config.toml
num_hidden_layers = 16
hidden_size = 96
num_attention_heads = 3
num_key_value_heads = 3
head_dim = 32
intermediate_size = 256
vocab_size = 16384
hidden_act = "swiglu"
norm = "rmsnorm"
norm_place = "out"
norm_eps = 1e-06
positions = "rope"
rope_theta = 1020.0
rope_fraction = 0.5
qk_norm = true
attn_scale = 0.177
bias = "none"
tie_word_embeddings = false
parallel_block = false
extras = ["some layers without positions", "local attention windows", "shifted keys", "attention sinks", "value residuals", "learned residual scales", "capped logits"]
init = "normal"
init_std_qkv = 0.0618
init_std_o = 0.0109
init_std_up = 0.0618
init_std_down = 0.00669
optimizer = "adamw"
learning_rate = 0.00305
beta1 = 0.9
beta2 = 0.99
weight_decay = 0.0
lr_head = 0.00681
warmup_steps = 402
schedule = "cos"
final_lr_fraction = 0.1
batch_tokens = 16384
max_seq_len = 1024
doc_mask = true
train_tokens = 140000000
max_steps = 8545
dataset = "wikipedia_en"
Each number is 200 + 30 x the weight over the matrix's rms, rounded and kept within 0 to 999. Layers, rows and columns count from 0.

# gate: layer 4 MLP gate, 256x96, rms 0.189, rows 88-111, columns 0-95
# up: layer 4 MLP up, 256x96, rms 0.196, rows 88-111, columns 0-95
# down: layer 4 MLP down (transposed), 256x96, rms 0.174, rows 88-111, columns 0-95
gate88,196,164,195,176,190,160,221,214,160,186,189,203,191,202,180,166,136,187,154,246,196,207,213,194,167,222,193,205,187,185,191,190,173,215,258,154,223,224,181,244,213,165,233,182,198,207,161,208,192,195,195,147,178,221,165,172,186,210,196,221,131,206,261,168,226,201,192,221,209,185,165,242,184,172,147,254,243,198,248,191,183,169,217,186,175,200,178,217,220,216,159,237,184,184,202,125
up88,165,225,175,192,195,193,189,193,196,231,192,135,191,180,155,166,250,153,244,185,174,177,192,263,210,170,197,158,250,169,207,212,233,179,205,207,171,208,165,228,172,191,157,175,181,157,225,231,215,213,232,242,238,171,197,220,215,211,225,191,214,192,164,173,166,235,205,198,203,178,189,168,150,221,158,210,200,227,177,202,180,201,252,191,146,143,179,185,174,159,177,163,179,206,150,188
down88,232,178,216,165,169,171,211,182,170,283,210,216,197,237,194,193,193,230,217,185,206,207,182,178,179,170,181,190,174,238,209,178,235,154,201,195,152,188,200,238,204,222,226,200,180,202,201,171,180,246,179,182,214,220,220,221,194,165,176,169,215,223,268,242,186,165,250,232,214,185,140,215,212,221,212,200,185,257,229,200,187,180,205,198,262,223,198,150,161,233,98,197,178,168,236,157
gate89,200,189,213,242,203,255,226,215,210,225,159,174,199,135,177,196,203,259,202,199,146,149,180,155,208,221,290,202,208,225,173,215,185,196,197,175,160,221,134,269,236,225,183,216,208,190,171,248,141,169,216,186,160,233,187,208,216,172,233,226,199,220,194,161,189,210,198,213,203,132,201,176,181,196,154,243,167,249,226,181,276,214,220,183,192,180,207,213,137,178,155,183,200,178,199,249
up89,202,200,172,217,205,234,210,190,213,189,206,154,217,216,198,178,215,218,186,181,171,203,134,215,239,224,288,219,246,174,149,232,188,181,203,139,170,182,113,244,218,204,193,185,198,241,166,242,164,271,202,190,161,211,228,218,202,165,213,202,166,183,201,137,217,195,167,247,148,169,209,175,170,207,132,219,201,220,223,175,250,213,224,223,187,214,264,204,206,209,196,237,161,219,225,290
down89,244,178,212,175,131,180,239,173,225,254,174,191,210,171,194,216,215,209,233,226,217,148,170,177,173,184,200,198,193,243,193,231,246,195,238,230,153,249,190,190,223,203,162,206,174,195,225,191,220,226,208,226,182,189,262,231,262,229,246,164,228,165,191,180,174,198,184,191,197,216,166,190,180,212,236,187,129,252,196,158,260,240,259,210,253,179,138,189,205,187,160,209,217,262,192,195
gate90,239,198,162,194,170,167,191,213,227,211,160,209,201,225,253,194,225,237,213,205,177,192,193,202,192,229,203,195,186,167,186,197,156,170,231,213,188,164,133,211,216,268,231,228,200,166,248,172,177,207,196,172,160,174,208,195,202,185,215,228,214,224,206,215,225,178,168,170,189,140,211,213,207,186,152,236,171,194,242,202,236,196,202,184,216,155,222,239,185,156,210,162,258,214,262,227
up90,206,179,165,182,187,202,250,211,220,222,208,266,211,272,266,200,189,200,200,203,176,216,203,163,159,188,193,196,226,198,145,198,239,193,241,184,193,126,214,196,196,196,210,270,230,197,189,183,184,218,197,186,200,199,197,243,196,182,175,194,202,217,195,205,199,187,228,219,218,251,216,202,171,200,194,215,203,210,220,193,222,274,186,169,227,239,204,158,204,184,176,214,165,197,205,179
down90,226,182,209,201,185,146,155,235,175,205,233,218,175,239,214,187,163,215,213,208,141,168,218,173,194,204,217,172,216,205,197,149,208,280,170,178,175,197,134,180,232,225,198,186,214,137,238,134,178,208,175,211,177,164,180,200,186,228,229,189,224,181,220,175,238,212,198,214,194,194,195,233,186,174,201,189,215,236,175,186,189,168,242,185,177,191,209,222,217,172,229,215,200,252,234,230
gate91,179,215,244,163,235,223,233,194,220,152,202,240,256,195,201,262,218,161,202,171,211,207,193,198,211,193,194,191,165,147,180,212,242,199,199,222,158,204,185,200,225,162,228,219,233,195,232,188,184,206,176,217,210,191,262,202,197,199,180,214,199,191,202,200,212,209,157,197,196,215,209,237,180,182,190,205,191,228,249,165,225,210,212,265,199,139,196,202,172,199,196,228,218,207,213,172
up91,182,211,211,155,210,235,174,171,188,205,171,223,247,241,196,190,205,171,198,179,223,235,193,204,203,195,205,257,200,211,199,185,210,211,203,204,195,183,185,175,187,182,206,217,226,162,220,215,183,229,200,184,216,191,214,240,231,224,200,154,177,180,194,195,213,229,171,251,249,213,204,239,202,236,173,169,147,171,175,198,220,214,222,188,227,228,223,195,230,161,199,202,237,182,215,177
down91,161,173,204,182,192,229,157,240,175,180,201,226,205,207,198,159,220,220,176,230,203,107,194,131,240,188,235,173,218,191,205,173,177,180,222,190,216,173,167,194,206,189,214,194,189,187,194,206,207,184,222,203,188,188,166,214,192,215,208,195,196,196,202,178,224,195,182,186,205,192,172,204,199,206,179,175,190,206,198,184,220,169,232,188,164,186,194,240,227,153,217,200,187,210,198,205
gate92,225,181,223,177,183,179,222,202,187,164,216,226,186,184,217,192,247,223,175,184,196,135,189,175,179,190,255,183,183,241,214,180,164,195,226,171,228,204,227,181,218,219,150,183,237,235,172,212,171,183,177,222,224,182,193,210,197,216,250,274,198,210,200,191,185,208,184,169,146,205,185,159,191,172,264,225,255,223,178,244,183,214,215,233,118,189,168,230,243,203,209,220,202,199,216,208
up92,224,216,193,215,196,133,184,209,209,169,226,213,170,170,207,229,248,235,216,195,219,191,182,194,225,203,174,205,220,189,224,205,138,228,232,193,225,210,235,229,208,144,173,238,190,241,210,214,202,191,181,229,191,222,158,228,161,183,222,219,200,188,228,230,197,177,192,217,189,264,204,214,185,216,263,230,285,176,237,268,158,192,205,196,219,217,166,239,242,210,174,173,237,205,228,170
down92,164,194,204,165,273,203,235,226,205,219,231,218,185,238,130,200,235,199,146,204,213,203,182,235,205,198,142,217,230,221,219,153,225,231,190,219,221,194,175,230,240,200,216,199,153,160,191,203,257,227,182,167,213,206,134,198,162,174,160,195,185,201,175,195,252,246,223,160,210,168,228,205,201,159,158,175,195,174,186,150,190,222,230,165,178,217,244,237,195,210,257,196,195,202,210,225
gate93,203,182,165,232,231,194,220,236,224,151,236,289,139,143,161,179,273,204,189,250,176,176,148,135,208,190,193,225,174,208,205,164,208,231,234,159,179,176,186,196,187,248,213,200,213,178,193,215,206,238,214,166,164,207,163,216,180,151,230,177,227,178,226,177,162,220,134,193,185,140,167,171,187,155,186,203,196,141,244,219,163,206,160,205,249,189,225,205,252,170,163,194,197,188,168,191
up93,199,205,242,176,201,238,248,213,230,246,157,213,207,213,177,231,266,233,245,189,254,172,187,177,134,146,198,208,226,253,212,220,186,249,210,167,174,230,176,168,130,164,200,211,173,173,195,196,218,194,234,217,173,243,186,160,234,144,120,209,274,201,258,233,165,176,160,202,190,215,201,204,180,222,226,194,198,182,167,186,231,174,197,178,188,174,211,237,218,162,201,184,178,206,182,215
down93,250,174,143,180,197,181,223,197,167,215,137,231,222,211,189,160,196,161,218,220,187,200,157,239,193,234,222,164,169,190,232,213,170,257,231,226,173,157,222,168,201,159,175,255,220,201,216,217,226,215,149,215,176,207,212,201,213,220,213,197,242,185,182,242,229,222,222,218,156,254,183,192,169,231,114,197,198,159,195,158,222,243,191,209,233,195,228,179,190,183,220,238,188,123,177,131
gate94,240,191,228,207,216,185,206,247,193,238,249,215,179,194,273,215,217,235,178,254,145,203,206,146,197,202,205,212,226,147,157,221,198,177,250,146,232,217,223,215,233,233,134,203,204,217,180,223,237,213,184,260,219,233,163,188,195,223,204,213,256,210,169,196,181,135,225,254,202,245,189,181,147,219,211,232,243,214,191,208,126,206,203,175,142,173,137,207,181,194,171,210,186,173,198,150
up94,159,222,310,205,198,207,163,173,245,156,188,242,232,209,188,160,186,188,251,187,214,137,211,210,214,159,226,206,230,165,202,241,169,227,126,229,207,204,228,213,182,178,226,169,190,180,259,235,180,213,235,201,164,164,218,215,192,217,220,226,180,239,222,199,216,196,193,201,214,207,240,198,237,153,185,211,159,222,211,185,241,181,252,209,219,223,184,237,197,191,270,198,223,243,214,188
down94,203,222,181,203,191,188,230,239,200,225,196,209,149,175,193,178,241,287,249,190,174,107,175,253,146,211,117,210,194,222,186,220,188,177,243,190,159,224,196,235,190,243,177,214,216,142,184,161,237,216,214,198,203,179,179,210,232,209,190,220,156,215,194,189,154,194,212,188,247,171,203,195,165,221,182,206,175,164,175,164,195,260,250,162,189,228,229,176,245,221,186,228,230,190,154,152
gate95,233,201,216,193,219,167,202,207,294,163,213,174,180,145,187,190,244,186,240,222,232,199,144,199,226,276,249,163,194,152,213,195,195,168,168,200,184,209,164,183,195,212,224,215,213,191,232,216,211,175,203,193,213,158,211,234,192,233,166,235,212,247,231,182,225,187,228,182,177,247,267,190,266,162,184,240,184,196,215,194,211,156,198,172,171,213,212,235,164,194,228,235,177,187,210,195
up95,162,189,185,209,228,207,216,210,146,224,233,229,174,197,143,172,173,248,166,226,159,223,183,210,225,159,213,179,192,169,207,181,208,189,202,184,219,216,217,233,215,193,196,196,199,206,178,202,264,192,207,175,153,193,172,149,180,196,226,265,204,214,164,155,203,154,212,175,194,209,221,218,198,204,229,144,269,241,278,222,181,184,198,174,173,202,173,191,179,234,256,169,208,238,183,180
down95,244,204,200,247,198,202,256,157,233,204,204,196,158,232,218,223,206,222,251,181,198,255,228,232,192,198,198,183,146,217,234,198,159,214,261,169,150,229,219,252,230,216,170,253,217,186,203,183,226,230,164,238,190,218,232,170,190,169,183,226,197,222,178,238,187,157,189,194,194,207,185,199,160,199,273,231,211,196,184,211,227,226,153,217,191,211,184,195,203,243,162,197,193,199,201,239
gate96,91,227,205,183,239,224,223,246,206,155,170,221,171,198,188,181,248,239,182,183,216,189,195,165,180,110,204,194,185,246,184,232,224,239,235,188,269,173,130,238,191,181,172,195,238,217,183,217,219,192,223,179,181,212,170,198,179,179,184,215,204,182,271,167,196,127,205,227,224,199,187,184,191,197,211,206,186,163,216,201,256,181,208,220,186,225,181,211,193,194,209,173,232,197,171,215
up96,199,186,213,263,208,176,219,184,210,183,246,174,191,208,183,206,213,215,217,212,222,176,248,130,229,257,166,214,192,194,207,190,151,191,200,223,204,238,214,225,166,177,236,216,203,211,195,153,187,242,171,199,270,198,244,223,208,240,177,202,248,258,200,240,187,274,200,152,197,132,167,201,230,249,223,221,232,191,214,172,211,232,187,159,189,164,217,186,248,175,159,258,194,193,223,119
down96,205,215,230,247,223,220,191,213,244,209,194,155,195,129,230,190,178,219,203,225,156,217,197,256,166,240,241,179,174,190,206,215,256,223,181,228,173,217,236,164,223,224,211,192,181,200,166,234,255,192,210,225,174,160,170,190,196,258,208,139,233,235,223,200,199,243,256,249,202,250,228,153,179,235,162,225,189,215,247,236,238,212,182,186,222,143,226,229,178,248,155,166,183,186,189,172
gate97,181,148,234,193,228,171,189,204,197,153,219,249,223,254,233,223,238,199,257,179,190,195,202,181,209,213,181,227,212,229,222,182,241,188,153,210,160,142,235,137,135,185,230,210,174,227,193,216,167,162,210,179,246,220,228,221,216,208,200,204,188,245,232,184,182,219,198,201,182,135,160,213,214,167,204,232,212,197,175,185,197,173,196,233,181,239,158,201,187,191,237,194,217,181,211,204
up97,179,240,207,204,224,159,247,192,214,215,197,164,200,212,191,165,215,127,163,208,205,180,230,217,205,196,238,202,200,163,214,248,189,159,227,197,221,193,188,218,222,162,234,216,144,213,225,222,170,213,244,127,189,201,213,175,206,214,177,182,185,219,165,198,268,196,174,171,208,176,234,206,171,232,170,198,179,226,227,175,181,215,233,230,186,214,244,178,180,208,189,208,219,204,164,222
down97,221,195,264,218,169,232,135,201,164,198,293,175,213,193,223,235,190,225,177,155,200,213,224,198,160,217,192,200,171,239,170,161,220,224,197,187,189,204,179,205,176,215,157,198,206,206,175,133,258,200,161,253,189,202,177,194,195,161,226,200,208,187,212,186,150,212,231,187,172,201,233,171,235,172,205,194,238,208,229,216,191,139,208,178,201,207,192,204,191,168,156,164,161,218,211,225
gate98,209,193,185,205,151,139,183,210,191,217,257,187,182,171,191,191,242,211,173,255,196,183,243,172,221,172,176,197,180,232,206,164,158,188,215,221,215,190,187,186,229,181,231,196,184,218,177,265,178,266,215,227,213,179,186,164,96,166,212,173,186,216,159,177,205,191,189,126,104,226,177,197,226,215,183,209,252,239,168,200,188,193,181,206,164,213,227,179,214,198,263,229,189,169,189,163
up98,169,180,202,226,243,273,342,230,221,206,166,223,207,165,244,223,191,206,216,176,155,224,191,179,215,188,247,205,234,212,221,229,216,202,165,220,214,171,209,173,174,193,221,193,237,196,189,197,194,129,223,143,163,228,243,232,188,222,214,238,226,169,225,214,208,194,228,249,164,164,211,184,202,210,174,212,208,170,274,131,182,176,167,194,234,186,198,234,187,229,181,229,166,235,252,197
down98,172,197,181,195,169,132,213,199,155,166,217,180,179,200,217,207,186,129,248,213,194,206,183,228,214,292,191,140,194,209,186,217,210,208,167,179,184,211,209,247,233,206,212,137,239,246,198,194,155,179,196,177,208,156,199,153,186,182,130,274,200,145,190,271,212,226,154,174,213,204,228,120,203,242,238,144,182,228,191,201,213,187,220,215,167,198,225,162,235,218,227,227,160,259,150,188
gate99,210,228,232,180,175,240,253,202,174,179,243,204,227,192,178,238,187,189,210,198,233,176,233,205,200,164,202,176,181,174,199,185,206,212,174,206,245,228,205,214,207,178,221,257,239,207,207,273,247,226,177,257,226,176,258,172,182,240,214,233,161,226,183,222,232,163,203,182,174,215,186,184,179,183,186,187,200,214,191,181,215,199,231,279,196,164,222,245,177,197,219,212,171,219,202,204
up99,215,206,217,222,190,185,190,195,239,232,195,225,169,176,243,180,234,202,173,190,162,193,213,173,230,195,244,172,158,201,171,194,194,183,202,193,232,192,151,233,208,196,158,186,167,232,180,186,195,196,193,204,186,199,204,182,161,156,215,211,199,218,226,172,167,197,225,175,162,207,227,219,195,183,187,210,208,243,248,196,229,140,204,209,176,184,193,217,157,223,230,199,166,189,180,231
down99,220,234,189,189,207,148,234,199,215,208,217,160,189,183,179,239,196,204,220,189,163,288,203,261,165,222,165,191,182,201,198,210,231,232,200,190,156,209,221,196,206,198,174,212,194,244,219,159,238,225,176,216,193,204,232,180,200,192,196,201,200,177,209,208,172,194,222,215,204,214,227,180,205,207,237,209,228,197,200,210,179,227,186,192,241,190,169,150,204,242,205,220,224,213,185,197
gate100,207,187,212,191,191,196,241,233,179,195,227,228,228,205,194,192,270,236,198,259,199,145,264,219,168,219,269,212,190,213,139,111,205,135,181,189,217,196,201,218,226,190,194,188,209,197,205,218,239,197,175,212,222,211,169,184,152,197,205,257,243,198,201,207,259,198,249,127,152,190,225,181,190,170,182,204,228,212,214,168,193,225,195,189,186,189,161,193,184,188,226,242,188,168,209,190
up100,211,179,269,193,206,210,146,155,173,195,216,182,199,211,226,182,220,192,173,180,196,235,205,208,191,189,156,174,252,202,204,217,219,197,216,206,216,245,206,192,205,196,160,173,192,178,195,248,205,197,255,151,229,169,195,239,216,194,220,116,153,187,201,147,122,188,214,171,186,209,196,151,280,157,196,238,168,163,189,144,199,174,219,205,232,272,204,207,225,165,194,147,210,142,216,239
down100,183,208,214,205,182,223,205,197,191,193,208,229,232,248,186,163,177,183,193,210,207,223,168,181,241,198,257,210,221,203,170,216,229,176,202,180,232,204,125,159,179,180,198,181,121,225,123,191,187,281,222,199,221,148,198,246,190,147,221,170,203,172,213,209,119,215,189,208,213,198,221,183,201,173,188,208,206,173,232,212,204,134,272,205,208,203,259,168,202,162,212,181,270,214,221,246
gate101,208,215,145,223,261,238,188,222,195,223,213,212,187,215,141,186,203,235,256,190,228,165,229,140,253,242,217,192,210,228,148,153,156,155,232,179,171,209,198,226,186,224,220,204,246,158,199,217,221,195,184,197,192,162,198,184,199,201,151,209,219,228,189,237,200,182,141,188,142,182,167,153,183,192,230,149,214,214,210,173,148,177,175,178,170,190,182,173,230,186,193,207,176,164,192,208
up101,244,193,175,209,157,251,129,194,211,161,209,208,158,198,150,197,206,157,253,207,249,231,153,208,243,183,244,223,197,228,230,198,222,227,239,188,235,156,203,166,191,194,247,212,169,199,202,157,223,174,248,230,206,195,190,253,210,232,188,197,204,247,232,247,156,247,194,222,267,220,186,195,259,208,186,230,159,214,161,180,203,200,251,125,222,245,224,183,221,143,215,223,208,183,202,193
down101,208,208,135,195,190,240,170,200,191,198,238,213,231,175,156,208,180,182,143,190,233,143,238,143,174,188,217,188,212,219,222,159,218,195,209,245,219,155,173,222,221,167,250,167,169,184,213,179,208,183,232,219,182,217,191,176,188,212,244,221,201,159,227,200,215,266,170,181,212,167,242,227,239,249,180,171,184,165,232,212,194,139,204,213,244,157,186,293,237,183,220,231,169,245,206,211
gate102,151,183,203,175,194,156,194,245,215,191,213,274,231,212,254,153,206,204,136,285,181,161,230,206,116,167,175,188,214,181,213,178,155,211,216,187,186,144,204,207,204,186,210,183,200,161,180,201,200,225,150,206,220,237,221,210,140,177,187,237,218,175,169,169,205,173,233,208,220,187,222,247,177,168,198,262,224,198,202,210,223,202,223,211,156,168,164,231,214,217,187,173,182,214,198,203
up102,224,138,207,159,170,229,239,199,228,224,228,228,232,209,206,193,221,231,196,196,174,209,235,198,218,231,203,182,157,219,198,227,202,188,211,219,189,203,226,181,189,154,209,211,184,236,207,175,188,157,141,174,249,262,198,209,208,220,203,199,207,237,140,110,152,161,176,161,184,161,164,200,218,178,164,181,229,186,226,157,214,222,225,210,195,205,197,137,173,240,207,234,167,178,211,210
down102,246,223,167,221,215,217,212,219,161,215,258,187,172,138,217,201,205,174,244,188,175,218,166,188,162,227,203,239,168,179,198,192,192,224,140,231,206,216,121,235,200,180,189,204,197,172,218,248,206,228,183,227,139,184,209,163,212,248,226,144,197,167,172,187,205,176,196,243,192,223,174,183,199,211,202,174,246,160,158,197,187,208,141,195,142,221,255,179,187,223,148,197,232,182,180,221
gate103,203,170,197,131,180,229,206,212,172,196,193,228,294,227,267,205,237,217,197,192,210,209,195,187,230,164,203,226,238,214,156,170,235,181,208,185,184,195,173,218,194,207,212,198,264,215,258,212,181,151,183,234,159,198,199,242,219,178,202,224,241,166,189,208,175,188,283,209,172,182,158,223,187,161,208,161,236,156,195,168,167,221,166,198,209,194,215,213,193,186,152,192,188,200,213,197
up103,183,203,210,178,150,246,178,226,178,220,188,239,238,223,241,226,200,212,201,207,214,173,203,182,233,194,183,260,226,199,192,182,222,181,196,241,236,219,191,193,207,209,230,203,243,210,228,206,191,158,204,194,196,193,241,227,229,181,186,188,233,184,225,206,186,207,255,204,187,161,148,214,210,193,209,174,246,134,170,176,196,232,204,187,192,207,232,208,209,233,201,181,201,180,207,260
down103,173,219,195,189,191,210,178,249,156,221,225,193,177,220,192,168,210,209,201,205,223,150,195,146,263,148,215,161,219,203,193,187,144,206,219,191,209,184,193,201,223,155,221,213,230,191,249,232,147,201,242,171,134,162,161,210,235,174,188,181,202,198,242,196,234,205,200,204,178,194,177,226,228,175,203,181,212,189,169,199,196,182,203,225,188,196,234,170,203,229,256,186,181,228,190,190
gate104,205,186,214,232,228,213,203,175,140,180,167,227,175,214,148,205,215,135,200,189,216,168,205,215,216,220,181,201,204,182,232,236,195,207,199,133,209,131,188,207,236,229,206,208,209,186,193,160,169,154,229,155,156,218,123,192,227,196,181,157,217,191,151,181,239,196,238,208,190,164,228,192,173,231,177,215,247,247,180,216,204,202,146,171,207,190,253,186,205,196,227,187,178,194,210,186
up104,182,210,162,220,188,180,214,198,228,244,184,233,224,174,201,151,194,236,178,244,207,196,202,180,159,144,198,242,247,198,167,264,181,191,186,182,223,187,202,240,193,184,171,230,214,234,224,169,141,132,188,176,191,199,187,257,235,143,167,249,191,178,229,183,203,233,225,203,238,222,240,191,228,224,169,203,190,183,203,215,194,177,214,197,218,222,222,248,192,153,148,167,214,205,197,227
down104,195,199,230,224,207,180,208,188,200,262,232,230,182,202,149,194,172,134,200,256,213,190,217,210,211,225,152,203,198,208,232,220,209,206,203,200,211,179,199,173,204,276,188,219,194,238,218,178,248,167,194,219,162,187,149,239,214,174,236,246,211,176,206,197,215,249,198,198,232,226,174,145,176,254,187,214,155,162,203,204,237,187,246,241,189,157,217,194,153,227,208,209,201,192,221,208
gate105,248,182,255,227,154,233,181,183,237,185,193,145,214,226,254,188,230,210,175,139,184,156,185,199,154,180,257,182,211,223,185,205,159,176,168,91,158,191,83,186,183,235,181,212,232,196,189,209,186,156,199,177,218,196,155,203,193,173,177,239,212,192,255,178,180,197,224,179,176,218,195,142,200,182,163,173,180,193,191,216,196,206,179,205,174,170,183,214,133,213,165,223,202,169,190,149
up105,154,183,242,174,207,159,169,198,186,150,191,225,237,212,230,261,199,217,236,181,182,198,223,289,193,189,159,151,162,177,217,178,143,187,258,242,215,201,207,230,209,162,254,217,202,215,220,149,173,229,167,196,187,212,268,184,178,191,225,268,197,221,246,174,158,194,158,191,181,169,198,236,165,204,268,212,183,160,220,155,192,184,174,121,224,231,196,174,211,167,222,220,175,274,220,242
down105,203,199,174,184,276,212,214,228,244,218,166,226,172,165,174,169,245,223,216,181,230,222,144,187,239,180,228,163,251,167,165,199,225,137,247,230,215,204,218,175,202,121,181,222,198,216,184,254,188,190,219,184,191,217,237,245,174,227,239,165,172,241,156,190,164,179,201,239,167,210,224,241,165,202,174,231,199,112,241,105,251,183,212,213,195,189,220,209,235,259,176,149,194,257,211,185
gate106,170,195,208,241,202,195,217,207,240,212,180,244,187,152,260,191,219,193,171,198,226,158,233,222,172,157,205,197,188,153,169,237,174,210,233,207,250,196,184,175,216,130,190,198,211,196,238,245,191,178,242,173,215,170,193,180,177,193,147,212,133,194,196,189,217,160,240,140,217,220,175,150,248,168,164,233,194,217,277,148,221,204,158,194,157,241,157,212,150,192,211,251,189,187,271,224
up106,278,145,195,242,205,214,234,245,170,234,259,241,180,226,134,218,190,215,244,275,168,216,246,136,186,223,163,190,269,239,204,193,237,220,156,187,253,190,196,180,168,180,223,167,234,273,172,175,212,161,227,153,197,192,223,243,173,190,198,219,188,170,234,157,189,175,178,196,203,187,261,234,200,252,210,201,237,211,165,216,196,173,154,170,195,164,187,171,228,227,201,187,167,196,149,179
down106,245,188,195,216,199,210,200,165,173,216,209,207,200,191,142,180,195,178,232,207,200,285,212,257,169,240,161,182,176,221,188,201,163,208,186,220,170,179,207,181,171,216,171,237,186,196,215,227,231,218,199,216,212,209,184,200,238,229,207,224,202,236,239,194,192,186,179,200,135,220,266,222,190,207,214,222,256,167,165,230,163,259,160,190,204,228,219,81,196,162,196,175,198,226,194,260
gate107,232,192,211,183,185,246,210,189,195,116,193,184,205,189,243,207,222,223,237,193,172,216,273,208,154,237,196,204,192,199,203,190,113,190,241,181,190,215,183,214,215,190,190,211,212,254,187,262,190,224,201,254,219,237,174,166,192,150,212,190,228,225,158,194,177,220,209,200,191,187,246,167,206,182,240,182,233,143,190,207,193,195,102,189,147,185,192,219,203,167,222,266,218,195,202,180
up107,224,181,261,188,148,242,215,202,188,162,204,186,252,215,230,200,210,188,231,175,170,240,250,182,193,214,159,186,174,255,207,174,131,195,215,213,215,217,234,215,201,212,238,208,186,181,215,230,141,171,212,222,266,223,212,177,182,179,212,198,198,197,193,184,182,217,194,234,215,206,200,209,253,228,225,193,258,143,197,185,170,193,181,161,195,204,185,161,162,216,188,211,250,221,224,234
down107,222,233,198,148,233,217,207,158,219,226,202,226,142,177,165,194,180,181,159,268,186,209,227,167,212,154,184,178,208,213,205,245,221,241,186,188,260,180,236,157,210,163,193,178,216,182,221,200,192,202,179,182,213,182,228,219,244,230,193,168,207,219,211,239,256,178,188,192,168,140,178,220,235,182,157,175,165,201,206,136,185,245,284,172,238,226,268,201,224,206,193,222,173,184,183,190
gate108,194,183,229,142,234,155,205,206,159,182,228,225,171,183,187,129,237,262,182,188,191,147,221,241,146,208,160,214,162,192,209,121,215,197,227,200,200,199,191,213,229,168,141,188,190,233,204,220,167,227,209,195,203,195,121,240,193,155,142,200,181,202,150,202,199,155,233,172,172,180,183,171,193,158,201,207,241,201,237,200,184,206,216,248,147,210,192,163,253,184,208,166,165,214,199,224
up108,146,188,222,170,236,204,223,185,222,210,194,161,223,191,173,167,278,203,207,206,177,148,260,219,237,218,158,175,193,192,205,199,164,221,214,220,186,209,221,211,201,210,193,182,246,283,237,205,171,212,180,174,187,159,171,211,204,168,173,198,159,197,173,209,258,187,146,171,199,192,220,206,187,138,229,198,198,156,152,190,191,198,184,209,206,177,193,97,177,218,241,183,177,210,168,217
down108,170,214,211,224,261,212,190,205,232,218,164,229,156,168,210,150,216,206,206,167,232,246,167,170,164,149,257,224,178,171,155,193,248,199,201,183,227,178,168,110,245,212,141,189,206,187,161,199,189,183,185,195,200,206,220,187,236,231,173,176,187,186,199,204,142,222,191,166,246,231,180,201,214,202,200,257,279,191,207,212,188,172,215,182,128,231,174,216,226,212,178,167,193,222,175,263
gate109,199,193,177,208,182,194,202,234,199,206,200,200,169,186,186,180,194,169,222,192,149,202,141,242,173,198,250,163,224,238,200,186,194,149,214,156,168,223,157,257,241,269,194,180,178,219,142,231,190,262,234,172,172,189,211,197,224,169,258,190,194,180,146,207,209,157,220,201,182,208,155,180,227,206,201,193,181,186,222,218,260,157,179,178,184,216,234,187,199,210,221,193,185,179,188,181
up109,211,114,209,220,130,206,178,185,205,147,211,190,193,257,205,220,232,209,140,199,190,188,190,201,163,207,171,256,248,207,194,192,164,190,167,197,204,216,154,130,200,188,188,174,236,200,176,180,177,163,205,207,258,214,249,216,212,199,251,195,189,187,209,185,177,180,196,228,204,169,154,235,165,164,199,175,265,173,212,204,219,205,223,180,178,212,212,146,192,191,234,198,176,202,220,226
down109,234,212,194,197,199,179,134,202,205,197,232,193,190,235,194,224,221,149,214,217,178,146,217,271,181,188,204,161,220,186,174,211,145,199,212,191,199,192,180,238,194,176,250,180,209,143,199,184,249,193,175,198,238,130,207,243,212,176,170,168,208,220,201,192,222,201,256,263,245,231,211,208,204,194,207,173,171,187,217,151,204,221,236,189,193,228,220,206,204,208,204,184,158,201,232,196
gate110,236,183,181,193,208,212,255,163,245,215,189,180,215,177,209,218,196,178,215,168,192,179,206,197,213,159,151,214,184,192,194,202,220,192,224,209,242,209,224,276,178,188,223,218,218,217,176,218,224,183,191,243,175,174,187,213,204,172,227,220,215,202,159,231,185,185,188,188,210,236,219,202,195,204,150,202,201,151,208,183,209,237,228,242,172,187,192,237,181,169,202,227,205,219,248,211
up110,193,199,201,206,175,220,215,215,182,214,201,219,193,186,188,217,205,181,180,219,169,187,171,194,223,224,198,202,219,202,204,207,170,161,225,159,173,207,158,198,214,174,185,160,160,181,186,178,192,215,171,187,192,183,227,192,205,234,205,213,197,244,156,205,236,167,194,211,231,164,221,178,209,163,224,177,184,228,260,222,198,169,212,199,201,207,199,195,226,238,232,219,134,190,214,178
down110,219,189,186,180,205,160,221,210,236,196,201,186,193,217,211,233,205,190,218,182,176,284,221,243,159,186,164,225,184,211,260,226,239,205,184,203,167,200,225,189,202,225,210,170,214,242,219,230,190,209,198,215,199,197,197,222,213,192,213,236,201,177,232,208,160,252,218,235,206,210,194,188,190,175,179,215,210,192,174,194,201,224,185,197,226,206,202,171,181,222,185,200,212,143,185,185
gate111,189,170,240,218,163,183,195,201,222,182,212,198,228,197,185,194,266,240,226,238,164,178,193,219,207,226,225,250,234,254,220,229,166,166,196,174,148,177,170,212,191,221,141,199,232,177,200,173,152,177,179,143,161,231,175,210,184,215,164,202,234,243,158,234,282,185,200,102,150,126,213,180,150,179,276,193,270,280,174,226,174,220,123,214,213,204,223,206,215,206,235,248,167,196,190,213
up111,188,263,149,216,187,224,260,240,238,250,149,170,215,174,199,209,152,208,139,220,218,182,144,182,160,186,226,220,145,146,194,215,234,259,172,253,228,180,231,207,178,217,146,169,184,198,206,279,217,158,176,245,210,175,140,203,179,159,213,286,199,186,213,207,202,215,257,272,212,255,215,209,187,196,102,206,164,150,182,169,201,270,221,211,167,133,161,226,176,146,186,218,248,215,185,225
down111,219,214,147,219,187,198,177,237,138,224,213,224,148,204,168,225,197,209,157,213,160,179,149,137,131,189,148,207,241,149,144,178,164,150,203,222,178,309,229,252,192,191,209,219,188,172,201,233,144,163,223,253,179,239,111,183,217,179,152,223,108,172,270,171,212,128,224,151,216,191,199,242,159,216,219,189,178,227,179,175,239,174,238,207,268,182,224,218,202,191,187,227,191,156,162,135